Weights of a small transformer language model.
Size: width 224, 7 heads of 32, 10.8M parameters.
Architecture: LayerNorm before each block, rotary positions, biases, untied embeddings, attention and MLP in parallel.
Each number is 128 + 32 x the weight over the matrix's rms, rounded and kept within 0 to 255. Layers, rows and columns count from 0. Numbers have three digits each.

# layer 9 MLP up, 896x224, rms 0.0618, rows 527-589, columns 112-223
074113153122165157168194158069155046149148149160095133138122194142154100124171079101158108073186106099117173153177130162114110159132114134170155103113113145133137098129163107076156127120183103132135104134068110126090133118066134147084115147122148141177153149072138131145170167088082131143141065074182202141199155166168116131121197069177
174159147140169133131125126137119128125086147119150183103139125132128098170132090110136142120091137152101098214096097156093121136116117107137074130216157132115119140116139150130174147059094110203134159138080070116101160103217167169120110111155108132121159158133131144124117117084150141151155135101102141138150112105140186102127151109147
142133090141121115151103139165151122196171176192172103093091129169120155155119137087100137077111127112166121144089100119101040131126180112057057133100135117066132105133154062172127145140081138115146111070114140118038085123149072157189137173158165117149130164142166116226070096185179085124169155175141095115122112103195119117139174137095
158115127148135126172097076177114138117075141170121100166146113179130122062106105138132120113176137149127097124145094154123182093108077129125119108144135138157112123115131142130154104142119098077137072135098098164152106126125127128125158135209155134104090128153122164149121145170204135133147120115210162136148120085145234093082190039186
111150081123073096136145081128181183231134089089155150093156117113103101143109109107096112089156055092100119135076127190077150143150087097101146126146093163077152163165164091122173146112167103102157080134091141119083169119126122108146165137148146133173137119145160124143166128164122065117185132108078202111162135169138083108100134135137
123154112159195151164167160148129133097145105136095110157114126133101131110120120114110145087104150133144154084165159071150139132090161149173102091093116118138101098139121131143123158129131172118147127119114107112130126169133129201123142093126137191121170144142122132117098106136141164141107129136136094112132132091115134100143135154171
142124102121077143111114111100143119140181132131112116110136103089122121137185122080107158139102144129138158131131038203188083165097131136145134095124145168096136091121149098199125054136085131082167077153122200057129108128107103166176092144128178123074188119214145130181076150094120122128109073104121108096111096121184157179131152110148
149090133163131123115110159112145110188095081205142134112117164108164070178122150152131115096132139153087158124108123146127074154130130087094151140092098077104101122119175150174137137144149141141129137140100084075123181125156127175199148100119119087126093098185119129099104105131115105153143131136122095119118153139133099135126111106152
146130129132128118125148125117129152118085161166087144117131110109113102164102100094130177173150146144164130124133128134135094131134171117124148119120131129146146122141121067100117174163159112078132124132146122122147093157127113108128131119139147058158146154115128128094117128111095111107086155124130147095125121104103123116122167132128
101175146127141158144116146114193172166125096110090200185059143159148148168119129093126178116139119078082142117144184138139113119133114107145142172092195116196122118115165123121141117116126096125114119107071134151147160086186092146109113119169198144119151148119158135102143129107132166134075113101089083140111136144144104110143178088174
109144137171080091138062107090218036177098112145220110103143160162206146140130195123141076121128036167121135229155125192080114166085160108055152158118142112123137164133162065158130096086176105153075147154155160138106153115120107070146084152135107113135036128174161150155147133113122090048179136159124146127098148131151111153083148076141
096131112111149115077145147131169109135122168140156141109161123154145123055091135106096129116169081059131109141147147103120160152110151141134131162112119142168118153102147130139146135105166212024084115028129139130139087104190130177137101170128133154121138152106132166109191146136170102131197146027155103077062108143168094125049137116207
109146117153120155118110135179236109132179186112178094121128147133124173120157089079133122105107101159121182166074158130112235116089112113120143129140191158142131197101148190139112056103148172082204047105130079109158098127116155183064083103089150164149158156123140125099138109124167113084090138132101184135113039118150119103097150121130
096182163135098082166192094052146126198136178146089130080173106144127140091151159156137135137160100130122134182171093095180234078101162097084102085182097122121068079125121147102116048138178147118210079101077128122153157056170121083152122112143141145163134183113099117152130116088134133131137142084103117090114093091128123114081151191080
120126121167141106118133112086107134200086078151130124105130156119106134124131158099136110113170082135217180121176121178167076134119175093155137129141171155185115125163126085139119091176197130100136138148095115175093128128152157121129125135097155147116078132081158104136095094120118106119104069138120108082154147160114184125123173156140
119125141169134119117134094077147135145125133122149111181056083161098124144159113149103112158154116101105110147123119114164100140128131065117163091163114136137162131140148140183124135171149169092087123160097096104141122149160100118164120133075139118158113159146118074157100085120123099084132172089171077095128099109141152117100103153097
108140090183124141121063097149124056127107175167112183139097154095099136182117124081125129137133123127155197138140147180175095143141130102121109143126061067124112156200121133148070116102153102074156078100092116156153175100084110175133109101100129100171102135195143124093157160116176108121154070132150135147122142134130134112127112098173
130087073137165184148107123069101160136118115179090109176126115098143170144154153126106143084111173088150108166156174125074098138133113092157218151093116111159081086129153181150126107139120152129031139117040144127100063123098160152113142088088062159077105102193118104071112170094131147137123118076127095140137090132130214119113130098154
025169165120130138165122118135140109170103137163173113109078170160144098158182091111086097083107146154088126178139141138127155179120121112120126139153135127102086162103186152166146167138105101120099085132047121109156107114139096080125093192118206181111150108168101178122088097070189145127205163106186124145148223144122081164127115117092
151120119129085096148139139139169094094129182054126138080195140161095153202172115118087172128133081168169156080104162132124085183126107165101135099120075136161106104187142192143134151142155139117072078079153145139110172109119158110093107124124110118156146219116135100164091159130102180099085095140109164085122144072150055118088150119138
092117106162125054135083135096100129139142156153170066117155145172126171086125165105112165116106154097149114148124139127119174116103095159156120131084146145134137115171139152132175148199138134166144162121110092069120179121155132116140149154122120139104120180139127168167118150074121121088056129100168064129155132075134118114112158057149
159099124161145151148109113109120150151159129127119128209085107122132161151113095108140168144151145084117135150115149117198101129123111120184191116053135096139192102120125139165158127152148150143082102125127047093182118137123149135127109133106093103141120166161088090103090137125087121162167146131139129080115082086143109131090107144126
107193088140106154102121084077148150155135112144164106104130152185172161172121127094117201117145144175101094149120156118097143117173146109139176150113118124172180152145151106144093147114135138144071156098094163161118201138132130115102109125095134126077172138142128122130162126152169140090084143096112080137124153120143108127110144112114
143132147174108105127147104116161133129163143106136145100084144094099132168146104059119100143163077119108185141138145132125104118111137121058135181089132104147095118158124104150143161165087117112083098117105141103099085137152101171132112116105163171120151135179137087175108072122115076144156119134145155142151158171146123084140132123121
140155083116168170132108131141123150170140147149126091104150148146162184118139109098162120071148088155190111079124079143145153156143178123105142139145146095084085099184137077140168104114123068132148120086112074100123108101163142163130123082138123132127090143116137058158186120149163150132136097167137104084158075161116095105144116118150
126092116114180125171129112147086060112184141126149137095133184117171135090100138093109102141142122150149193124074088152075155127129224081097116132140164164109081071254116151110096143096123202123158076113127153151161062134140110152153182208127075149138099146122122151198140076133184133118159092102193144148179127121146114136109115140172
080134173133093173077148154110129115157167130088122137082077115099165138152135101110143115124118149174129120108111136125145133147131185114164174106170143105145110125092168185105154118114148133111112061074127168074112091093190164142098130140088104137144072158096171138108101144112079091091152137133084104156159105107134122087111155181140
127111133102164143119111136091109101136139156115142138173090149117170161131134164126105142137121140129098112145137097088171131133134146100148134134149127143126094141130154107121177100115058108112114116108201107108094105069184118157071133110143185143138130166130104139138086182178140179144144125109115136127111157073159057112119179130146
121137171128170188127127102160124124119156126138140123060087158097125115109105085110146121150109071126162110086149161091128117124087144122095152164139129130143096081140135113094129120210154105086133079140111166093113122119209203180151127122095189163095106155134105110173098156138139099155153109077147162110118104143159156076161153082091
119117056103123121097113149103152154100138167154122125092092146113134100175137014129107098075085082152151158164067103183128091122084168105131174068114145148139190124150141057113191086146148111154127116138135084072118164108141139167107139122126097121154130176138051092116199126175124146162165152123106126133130128090195093105119121153134
136176101162114143169092127097125100134162146088178164118098149109137152149156120130158095104106047129123134152078174152109184110092167081156122105149116145149144081130147161173123100139106155096151099118100075012130126157138177082114139125130116177101159162107074122192082115159086169146149146131173065088132158161126145097051100119116
146111175148138141139103095144112151183092141073118112179098115194118044164123134159103114116085164131173142145127166121093114129135052145159114118143143115083088071111151182118089153152172162220103136170091152107102124086101158117145115114128099113197107110114111142094106136181143145084171134119151113102112214117125094116117194117203
101192119129166154106139141139095114186105154110112122085150169122161126141139107120095073098176126121153121095100166139152086129135094110114151125086128163131125130129155119132146117081148122120118175140092132106150128161124094119144094172140124108163120146128138156123063145122131119149166138110141185087159126091187155158174096082065
185136145152185129143153100134190135167112117095108103102119162087160148110119073114095112121123123126106132139170208155095096132082122110080162193125154086099154150154136112095172130107107087121063063139120166101120076055123161136107137128131172168120142136118142153122160173186130116130141130119075153153103179085134080139096212106181
132136035107154175153121118127167101129133100150090109178113156104126140145110143149090136119148109143128124142156135150201105150147157101140123084132163135161105129103132058109151065105140135021152149189090117125139086143157088117017108037118186115178128133156136114171169155126128138179116103089141170133135094164144161133115140109185
118118123149116034115140174170122103194131144142127125150074139165146153123143114106133175193170123214173134176143121191170120178108095122163158104089174121133114108158122165181059080100185115088130134101086106132078170144137219160101179103143132117157121128151152168072182149081078137154135154122118116087087066110154093095060107139100
138095128113158066130142123126143091207099170141135120166100221109154148164140100168160068089181081114142113187167126151140104126083190076112162164120110084075076095150134103179188121069100126169131134112115174146077097094193067122183110079116128167107098127110164169119184124151168130103135184128100139131121120183126114114116165100127
058093213146151155120122116091134137147083088060106167141139159126130155136191102069119138093127142124182122153124182155137149134114121137103138082108108055135088051080135095127087141106132115176155102142131143099116174144139071195140117157104124093175108166119135118139130160131119089182132157083163125115150085143170182106114219037192
122125057174130202116100092130137138118128130148147085057152129091117120169193080071092080094157067168078140080100136075096146137142109130127092132172193134133124160138144141141121084120125115203075162087117066127122175109147107123152198106144089128087126192133145154100112108151182117126085120084137132106123094067140176154164109190159
166169146156134078151114152110159140137143080159101164124149157072163172115137091101141110119162173166139163120082142136134099126174075104092090120141039164098053114142122097149133120121089157094103142145102142095108138110134147088109164165108068150128140139171053164154163153142135154068091118077119121144050150152159167117076175141165
119078079142114162138119185155150077110143068199165119145117090081137174088105124133135135111137169159093095139110146169158113143123108126126167117113180128104072109111118085150145078147115080123196092165107133127125168125175135133136158134171087148127182120150105088126103112148139139145038124129092167133097176110169128141118109135138
092145133151124177149072112117129060180175119183161142148139129123122127113131108166139108130130136112135130114132155192096123146082091130180168172240162203078116165089137044133134128124169105186150116098080136135198146065124094169126159106108102164156141161163139140088148135125124184126134127081105108125141121054145177133138142168103
127173138095102157169070088092188116194125126153079045098157166103131106159105068155151134185118151138115114127173171159165135152185117102127107140081060114091154071178161127157125091135164167151130128137108183165146185185110118096090079067059185154120095135074081168111097094171093212127174097102125130128149139080112113068055144134131
158125128132130169094133136169163120110170125149102151086140142067141111145161112100115180184167051142106136148113120113118189157079187117146078150189105108156120130198132152166149148156161078140119089113126186151134079075160153070111081106078098157121125177167089152207114099142164186149120097071128090130134125066132065135174152177147
135135112134118098139098133075192110186117160065149094199129130092185188075104094081123167057147088109130127166137164114213138156182128115097151146106068106115130128131123070110178103113113096155126172140155094124146141101122124093094160155099115144133156158104062124135071147186109144179186181122177181107150052178181155092167116115134
131055139142150105126119114097146102106120138135166106121156136172135096156167068118093166060136089208050171121153168159111155187151105128116103143150120108099088129132155155103114102176161126118132100151106065196131168152159110100095149108118155124133104138170068137082110104140104119120094096071083130164107145136136153106126139187079
142170130097188072164148113151143139149143202178138097115103147147098141157082201113078153133165102131078167129138123163179164119147127142031147197139141075156085057126115197123129120127129114092126121122178144174141132107176098136159086070098175159135122166068076148141103118131154121128107096108096201134192165162136174064132045104101
078108116131094099171104173131142129117157163101100119097107139113093152148147062131107154119129089169118116128090093120168162202087134094072124137146120125175120161187127138167094147119181168094119139143124167160136110141132056119108129114175186155082104185176212165138146099140186117140163156132093176081175157103119097144122135128115
154199113158146170140134076127145194136148131072170138110121142151178176161145073147124131130132103127122064147116129138108123130133126112121146105134123150137109080108143154154087089104196122090078095127114143111114156137121133135060131119134119134109129160158116108145134123081149110078216153134071167113159121135107153133077142144142
090111162159182098130117136163128136090148162098168163112155114105137129162090077140102175106154110112120110196158062146164110119100188049154186155141182108163073130166141112119132121118159141132148087121131205121143090036148096162124137104146120148159098119102169103113150143195125215105148104092119138115148181126123116098111166086145
162160124178162198180121110151182131174134142122113157094138157123125145070165094159047055135148076095063216119187196135127122171139098112102084118104136106080115150121122156115127107110104120144190124171110073114133110172114081132091119167162123151106087155158114102137178139118122119124145182105109176127058142097136184146102214116123
141166108119138041117101161071110107091138174056159086098133168152110161189132075115137083122189089133146152149121072127137189172120130125069159118103166154087151123192144140127153135052114143164139103110081167104120132068115112145103147104136152143176097082086109142162152111119134140170178133108089118103126096167154150067138152113186
110124078183097127161096100078126141174145121122152120126196160172122113118121115104123190110197110093114163149100123115185085175167166039138134099186246121170153088148121090160146183113176117119134094181118086136143157157096101103102127187095085117130074222081122112130147171143187099087091136116100175121119077137112148129065084044193
071138083139139056124126145151152118173131100114160139118165126148061130128139100155103096130149118133181130139178140158116119125101063125179127119159097109163125155133141099149171169104115136149105151138084131071054206125141139102138100173085105128098130155122131142120144097149128144166123115136181141112117142163127096149121147100165
158115115070162119113154141153196139114115088132107127107112111130084186184098165117124093052135119164098142153208158112145096157070170087149151151095157143103156139112154086240099128142171127172133147127132150052170062145126130120149157143127083169152131133208103154140130113161154132138154174130154171131105175118138113128140138070123
104053113152135145135078131086141101186075142144135097130130122108128150130136090122132132123146156066111128121134149168156091157154157076101135161114104137130127114130104174115149121098099153152041114196094148147128105135164167114146088137107105199175139166171113186142075108145126074143136149152121190099160126149139113118156102070120
174163116161146101147120112183128091129105142110090151098103171126083168125179128127130098133104121102164195107122101114108079117137200129121140060098128098095134108065157097106127106107114119107152090149129143119126187143145156075114144115179126113171147127154130167123155144173105190104142161065106145155121132167141157072132137148132
098142167117142157141134139138145173103151090121190120092120118095166111123107110132134094119120163105097093074126156157127147137107147149166162127098091163100142121132140135107150161134104109121127115165098132125121079081157144151110096110156201112132087138086110145162099162149168079093119092104163121122154136101118129127092153132126
103102158170158113106108150115141133120126134174127114116104137085106148038134077144160113136144106150116154097133118177109166221112128094142171104150115118096151139132121148205098054202118123182060124156119150133120138149102133117148101161081112112132108119114046153126106154135161125159179168107141171126141171147152099088143121137070
114086178139147132152103084062121156116113084147094102121180107103100121134110032070126158067178101149142152105198152156121142150095120123146168137165114069142142120137127157151103179118132100118133108148112123104129086126161121064099131127105179126103104126086088167120095125127147174168185132096164146132083140107129201094114109108131
136090158145115155139128122112139166173113160146135158124057114079114068120137101156039064090107129140083146132189182133150136191154135127103121081143111186155144143108140175122210117149125046146123116154143098153141119126120116135072073132162201178107106132088132142130095153176129136120170101038090143108173104045157130138120151127124
091170188131111111087110115097132104169129062099182152120151138105121131147131134137120107081168132175094175203100110146110140110210080124180170077107135054155063102152121158143093084087171179148189069105112133165098145130183176129093054133122103113148115140123113053130136117123130168131117151060163135137167176151163106133104100130167
112146131114147105146087141118146137166160144175119088093151150137159114158111112110130147129101140106145107146136104104135098104138193107111138121117173148144145134150111115176148172149128114139112150103148133121151126131147123102115117093123150126076163147108161156115139099163103088117108152113092121099095066142126140138105116098134
# layer 9 MLP down (transposed), 896x224, rms 0.0603, rows 527-588, columns 112-223
136128122125072166168095112175136089139132144150040104117176131197140126148075166139121225116183124117108084130097107160171160088087070155152156159122120098135118092058156130040109144155141160144106122183150149105161194146199146135128161204161128142137091145173124142176111106136184197152164107070126153160141072132124160102137143091104
105125116108128121138151129123122166134185108118118161092136064108115101151122153153116153125130120096139130097163124154125140140123157124151162185083145129181096164137085123108077135145102141154123128115131100130156127115124088129129151075105144135092119119128140104128143127101114080095142120192164084162116113145128105136151085113143
204148167121126141111172162080145146093152138130128083146070134099133112165157125136110109094121072131105091134077067114149097177059127111139092087121157162129107136104196161179184147126132058135087125180135109101132168164125138111070121188121149115116167123143095162151160137064175120152058136099095120132121146123120112089142132085161
122117121116124109125066178109181126120125109149140105163140091135156084103113144107146139141048082151147093107163119132177137165133111144137154116077157122053139107143103128207117160134155199112126074118154147111126180114165134139179152108177103045097122135077164087115098173118130123118130150072093124155101133164102094113118100165142
133174087149109151137125099064155173143103120087197178183202149062041150112117067123121144030152057085118039051171132112135158119153107228085140141182126141096150190128113143068123111158146135206194112190164076128215135096110076152164122155205175161140140101177109049059218103153093128104186112135126186088132105179169111082210195177093
137125105106082146125089126111189113126130154095129148113142122148143135109085142151147101169136082125116133169111112194091093117163122101088145164164142123117122154127197139114120111119136094106105135138140132137141109085137137076158127138138112074138071111154139119145147125130118099130145110123144148132097121153164101138137145103077
130117112114068133143120157096079138173122126113099098137153112140164164099165125121118097117132150150140150066120073123130165081190023115122070127067174120137115073131162141179114092156150137105085084165127184123119097148163186131186104161117124090134144143183142176114080094116151197134120147118163136075089114189142083136126144094140
078140150079121115134118105156104141108173183090118107100111077123124110154125122122162127128106112112120137125131192118131169160141105127134119131137112123097106124127143101106159173118189123111099099125153154153098080111134149064121129132186135164136133159079182085143128074077156103090072090118127166162119098183209105168097108149083
118124168100143134142118141135136123137162095101150124121112180130136139122148156172138084075127125141089114139111137113128147122135122133129112129146120143083104129111066156122144084106120137146140127161098132165110168096121125157158136148127107158102089107111144131135124129172149129139174088139119117148134145144097114156122129100137
140128133138112193116113134130114123112150106049064132084099117145187169108113119159130151142124121121098184070166127087129114160142112145108158166126132108131132159151129162122128104123150110094111093163113122097155119172063112094085125203160104142137091098140126127097104157149137120121112140114099080105141161128152134112137207138189
186113100055148190138123195121120136066075188121046090106104164069083169196158094127180112108161155114086115138106190166151080104125152160091158156212121062135143026090094186147139129140071126128175087095151072098072152105097141087160161063138088081123136128116129168134127159078130177141074126117175203161024170133141154135161133076141
147104094098109121168134159163158206166181141171162093113098051137194102104130132128149151163156114093108130074139214089175080134091051150134083117075104120113084160104069160160146134133139057157059165067149138064144108181164114157167115131199121080205121089140065127153037110141102138156095178106174117127125038130171099140141115119135
192152124144132172128158117141129062113126132147173135072123149113139122102120115137098094121123205093187081143148129120130077130172131133147095114109102096148164085210107089145194128197062147084139183180173129142187145167132115060164133148133136103100157114144101125075133145105108121176174088065096147178132084151155096102138099145150
111148149096115118090125111148094081119087100108139122121142132129099134122126124111161100127091123153091119054132124125144171087178130174148104143151119089171148137132110172109134182159147133107111157173134139165096143131105125143141159149121211140081121205175115084074084101094113153134115097154148111161150175119098132092130093142127
083052117132100117092150094096111078129136100113099134132134137117110145169138115145162168114057171139055128136146106146088147153156109170131135168148099116113109123159172155138167107107132125146118121113099158143089116119098161115133126103133100137097185137107124158138113159119095139148118178113127108144123108086144162108097117124118
113141131081111104159137143209101111091135100089091135132208187096158132085088186080146161110149116137149138139129148151109189125138100160131112170133132093091079097118106122080156077092133065183187125113194172138106160090087135121107122135163088141085167107084120158124198155126174162139104066119095144105148161135194107112151136138160
085099098147082131125143137182076149133131098165160147129174129147099112177156158171117174173162098107127084145144117112153164128121087161143119141143122159119107150178109095095138142154073154149187182122179152113191141106148100146163118178139115097130140073073169110088119144157181107149101103131088044143108117113140106114086112163123
139144151143132141148130120148159187177156122120129093093147161114119156136180097108121180109152114044102140123159115112207116085124145109104121113099120109092122169104137152134118113121122097120121144081085113105159164136141102124135102108144150094203100105135141154125113103174165088077121102137142121108148151125101122095158118124164
113185160076090116114149154126128112078157104198141138091136134123085122112161114178062206146108084109180136147137122128150174087059090193140088098115191152103160087093142074113158112161185093128120153041091153058092176185155168104121103094119104176116050131088123079162121132093108131163108087153196242110119179113096134150127148105091
123145116147094121147089135104115112031137077139140130146134123113111127087086142131093093148082124122176099088143134134089155149096163139082123149168158106149110106095123108141154147122149121180107147120214163132090166132111180123134081146129162134207110070195058130079118121119158118112149150147074116200071140149042172145061122104105
164143112128151146115161137129170099123103171128140114158173136075066147115128115156138095154103129122121143122049136098165164139117118146166188093123126132148107110126181139115180165112159131049150141130177145131103098125132077089115134108114125098177106096124129116133132080115092142112079133103080151122089104187130138137110133126091
115107130131129156139144129105189111109111110132171184120139141139189156115131091112094105146126196127142066114156146136103122129110161088076131106120140138115092168193121112091131080141138134115112168141143109081137071148097184119114135169147133155121143123148148129122073107184109115106105149153167087104102101130149119125139176084089
122145157089170123124119160166116170099065119156100147166157141107077132116089100108129103112154116110130166125125126114186121143090083157119075134103124140155162148119066121131150151125139114129151111098143140124135117138148098142104152131151117145163073122113121113145151123118109112120116100179121163083094080053123121118158178163119
142167101074149143121127154143131116114093185156106096146138155175116151095105166198105113110076125142136116095135106080143133111132109122147145139120081105118130082098189171088095164121118147131150145160148148129157111139078146153145139181102134145107133045115127133076163137147111147132086115107197138118090109135167114107128152172108
132079112148093089087096125083149108143142115141157149156103054175088161102138173126117140078113125208097121156098114092095129068140122145102145093117140161158105130154138170117100144166117092126130135074133117135159143165140134158143113123126186133090110123126148077152069140117118134147188117104164059126152167159113099080121085104152
100145148169088154168067125128132027153134178115134151086093034139117147153142150104158077146106123107080124105114124117116120173071091146132159105101127164110129146112110178071146137170123131053201121125136096112133111131057130111161096162140102129087177164177064065155113128124129127126163106208150157136142107106049111139138116123115
081176170149142090160180103098090161145132094090122174194193157151121174105134190118163139066123134180114111199116057082079137097102161134106066127097142095104137115159109096082165154118145132128104136120077152154176128113116136134136152141036141098130145128110129163163170084068143153110112154119152110120072095156060146117137116112139
124131155131108121141121106156184109137178094166107110113113134132124162113145129132151146125127142149090175121127129152104119124110126097153095070072091103162102112152161094147141132119158119097127130110120186122127118147150121124215113105062099112145125111137121170098112117132152139103136142165156162152143125183140131154128122123074
087081114095166134149127101121140108164123117141142159070111081148122074066113151164156158097097122110091195139161138118100137082142038135145106114106106128074139144181100185165161127080170108119160089092065145116124104113142114115161129149123137124149125107132152091090160141091176087118096141161148123107114155144117096119155057142120
081153107120207184122141101140157106108150160122115072134157140063143122110123125129079062080119137184167066091159182086111113097147090138094149088152158133124101093085176114103143200105151124120115117081143084176178193121141084152085170103101130152143127172116187155111121142130180141150092134078151121078140108141164120112176146087183
119132095114098110111209147156123167103152100096137097121131152174173131171129140121137193147090092155067134198109122101131080145117102107081180194106128107175148124169136119127125078101179163163142102146105104093146082149114154129101095158178116090133138110110095169118055158197120165183145154064152164143102142161172124196126196095105
130158125106100131029154083148107114138162094115141080113073079140156102138094103115164111105150155171131071144107110160089095084156087071113174106119148080089151097180130116070176151128086119156145130098123113194162171196189136092119126201075126194115162174126102158139120118073149130168109115137189127094171127095089113149138142152101
106098128145090079139126132117086087056132112148131137136089150136120148197123132060155133143101168130115123136167118152121141139076152047109140132140138207129179186148113146081139103116144103139151160144092140162108111113176170152172136093071151101138089159140191177126169125127088140129096121143116147164054137106128129122117121124207
228061168125177160121145116117147165166077104156140141159122127080092121097094165164074172183092113156158100116121123158139137085124093113124058127127196094127120138123185154093099154167043140194126106120111135141100045105123130108133145157118119104090136093169181153101147087129088084112127123101097135139077118108106092085137098113169
125091072129103150184154076116169142077116176089046133145136120163104153109115138066150108162102136100106138143160126189106182208130103171167103121145083201104143067146101118105124186096173162094132121079138120108126142043094189185118122146186054140103128166133127072167189090096066211159099114161130112132127147091156105150128147032166
148047133171072177087117144135224174104144113125174174099115141166115117164134164146116092179130146079090138150164151079138165099136145132094135125193068137192129131150119085063114136157101122087218115177097105159141107159195116150112095144084140148104136124079121153128175124062124121149161095104123086167091111154129079098195177146090
185164122122080149116108101125099158117155102082130035082101135113098080113124177108154092137121141096191127147055112130093123130219118115157170118147135143088164139156069148143178135156175112113118121105113124148105141146173162137099152128139142180205154062195129151158104179082143086081113178146164173071169188196081153125123143129156
144139118099161111106118113177122133171122094145119121106151124143136095123166084167100167193139120111138086097156083089152151128128138134141106140126174118114142126099007113126101118131129138131115147118162108090081171096155108180108142114145148124122111121106130143090133200150137110108088123114141142123117090153067118137117152139104
132160100109117187149171092091134103124047159109136098131132118158135086076101111112107051108119161167084157103119105162124144191118145151181152113139125150181096119139197177123141128143067161088122148173191120196122093129120128154153120127087145092125163193170167110167151141115126133158161108119157198150055161062130120089119136152150
143131178075119098116109116122067127144133125110110153150130146122187163134072125064104126135151148114106174089177156116085090138140173090161130169121140140130168136150158151162148133152108127149124108109159091144100084107118117151141107112138154168172125093135109145111152124114130105173102134169141146129189119077100075128131058162150
183163141159118101143127091093095126161041149136085158086120109092167156156097104126092180119128094167160106063107133141069157119118123150137085099177116128045143132095177185131138147133147113162102163151161130115161117130080120108103155145123138112099185179089070171117179138166146156092165106108122087111126156094095192066100130184133
073115122050147088061057099139167097163138069074083135076158130161152144105173131105131174074155120142166150109133136176096133102082107159135036130079110090180090088166143154052070155121136103140135143097105156113066122143186119096125164131159182162177156080103090104117119146118149117074149168104046079126050173162139152136111179085165
141115153144109111137105151191159186075094172118113144143141136139149061160168110124097143159083108123075086133084136115069069057107209120151132163098145138088151165075117098077132129097173122147131113082084145112093186091137162132154196172191157167204142085166125085083069171129140115118103130086188143160159128036138162189106101089108
115136103112170156104123167072156076082082119096100140177163178124158077109108124084138172095132136181175140114123168126149128132107161186126074062076134142185091144128172168093183144092115125164159173098125145190059133204109163101145158059114103078142130117144068125140134128096071133094145165141138132124138144116122165122154190067162
145120120189050127179105176129106180069050100101104096173117137095152159106103144133093111101129104136148090080087124158080150078145102102073073119112141125144082128142105148110137181121062189141148155157102150111110110147183077112117107139066199081155146119143131188119163178101098097126148109156154084032190110134210098147154091113119
116190113097099117113218185123163119156097105127078178118107181102148156147113096141148158102101150118095113108090067123118143058079080109090128146105143147115146178142114127159146130135157155131094185103104110100121107117125134138129102106179145153108124100118132182133122090124111103101146111052091058103137099126156150122077138132094
121102139116142007066139116147202170107128163076122141113149081127097162104135129106155151107132085174153112141142169163171086139136124139131125131093038189106128159122182095181079047138213103099108081153139127074168144114144129147100112072108133148124123181147170148156138134117151119049152123162128128160187160125156151175131151111139
144187171083026137109130095082112168170137088148137178219123153148100115089087196065146103137117159129105197130181154138082089085102154145093131143174066125084123090131150094145134044075151126160118081109109090168133099097107066140128176189135243201132155060000186160102180068138113157094134139206113063213163145154107142101115069187113
070125103098153094082083146139127210133101151094136129157131111114120100161157102148111149063129109113168191116112146074153127132124139166161110120084142107149132132168106176116126129123093101181120134135126132097185134148142158116102136127118177084094169146126165131126171121157121124137113137111136109116106135132139097113161104133158
063122085125147081108127159107082169104131099125190144118177110173115158156140185121142108102123151089136040129074069149105140108164153113082121135120103092148135109101139087132113094103158047113165141158105159160116157093130102093111140113134070111114156132191093145167158134119138199126139109094113111142132140197056127154044155124089
113121164169162157129125153099178161105114104160140140115166098137083140106153133144114099149086110067122103123167137182172127232102118082197137137144101141104136132133118162173123113156146109146156145070129108204141101094108161104122076195111128114165167206088117150059067115098145172139160136107129085092093145110107147169096180085158
152144113138152133099158108125170150164101062201133117134085178126111117100098191106146094119103111132113074094115115119148144070146109174089140113169102107158072145144075197076107127123073107156102133122136128133148129117142105154130157090160111158106136069111129133152134138121056094147098155140097102118126169144061132107101080127106
068153153212160209184101175122085053161128163130061130113095115150088124136130104096126157107104119152205123105104100123150137093127129154133083110069110115078145168080145157046137142159160161153164187109165079136154128190153097100114160161186164155136117186092038119127090172066110155136144096145096116113120140045079099151204092131097
138104191110084127116136168176081187098111170110112130111128129117174124148150072141123179184111111082130139145117112171096140140113153138141116120140144174090099139095152187119165143202158082129120188098154126095135089138129105123126181110153145054110147176137093154108113095172056132119102144106171104133158105056169177114102138101117
127116093129123161107080131128117132142115137166129183085084124137196099113118114148079033104051131154135088128128117170098157149127078091096149101156135142160078133126138152078146158076069104124155125120136149208114111110125121134166115177087146197166134093176106130131121143091164138198073134109083130110103107200115146095104144085183
167109145143137082120092086202140105101133129113127149139107161126125143140116116117110170197121107137134137073055150113082126171153118150136134120093097121133168175103123152108090115113116120133169124176118079090081092096151109086112136179137109091130130153121103163112157125111155183094126075138132117103174117152159085147130119156139
139165083152076133113176171100152121136147125113102144158135138080138072081071174119163134178119093155170157055101146194125120146134077145093144127066173084116102135116076114137130095128151121153145115124117067107119104099134157059112138144149185112155161135092121119139154120077116125097130159152063124070146128153102140131117124130101
157112122136085148128129088125105116111116161173098195145172122129116159108139131172118174170117158133137142188113136107129089129144121126106098115136092124184119132147187146101140096079168126116161171070150158111134117164093131086114142148099114143142118134156121128149127108103109115118191180114083109100075045094128083126110107124141
087150159131140135181115134134086142096121149105124146109165131135157117116128192135099117088161167103175140121162097120137122089110114123078091144151164146093151073144158114116141158127129132118144097088123129140127079125128147108024122129177114147089185156139102211122143157139154113146081090124138106131156089066170158094145120150121
105096168103093142137115162145175100118167100104145115161114108118168152146085103129072129122136083139137171059144158116125115129138147168114098123117128155135133104146123174096206103113113169145138181119139093135135121113113097153117085144124082127093175129148168185123174120138171124115106130095122115078185070082175117117135109115133
101094128179151088131111155120124115127128157118204119154187203129158076139091102119096112213122188062109138127147170063195146073136156159192133120107112149074149178114123112152161120142125145208144105062097167122147085115178153136146178174185143085104194137115142122129151146134127172110119099189153172117157141088131121125153115066124
138143101118133144134148114094122149122118127124101080143118170117140156040153083116143133091084103146132131180126074089151162181065078143115075133182079129079117130159143078160124146146116119133071116145127115126129100108142100069104153155099166145087141168141091166153102159149127121126110152185125103128145132132070160156084141155089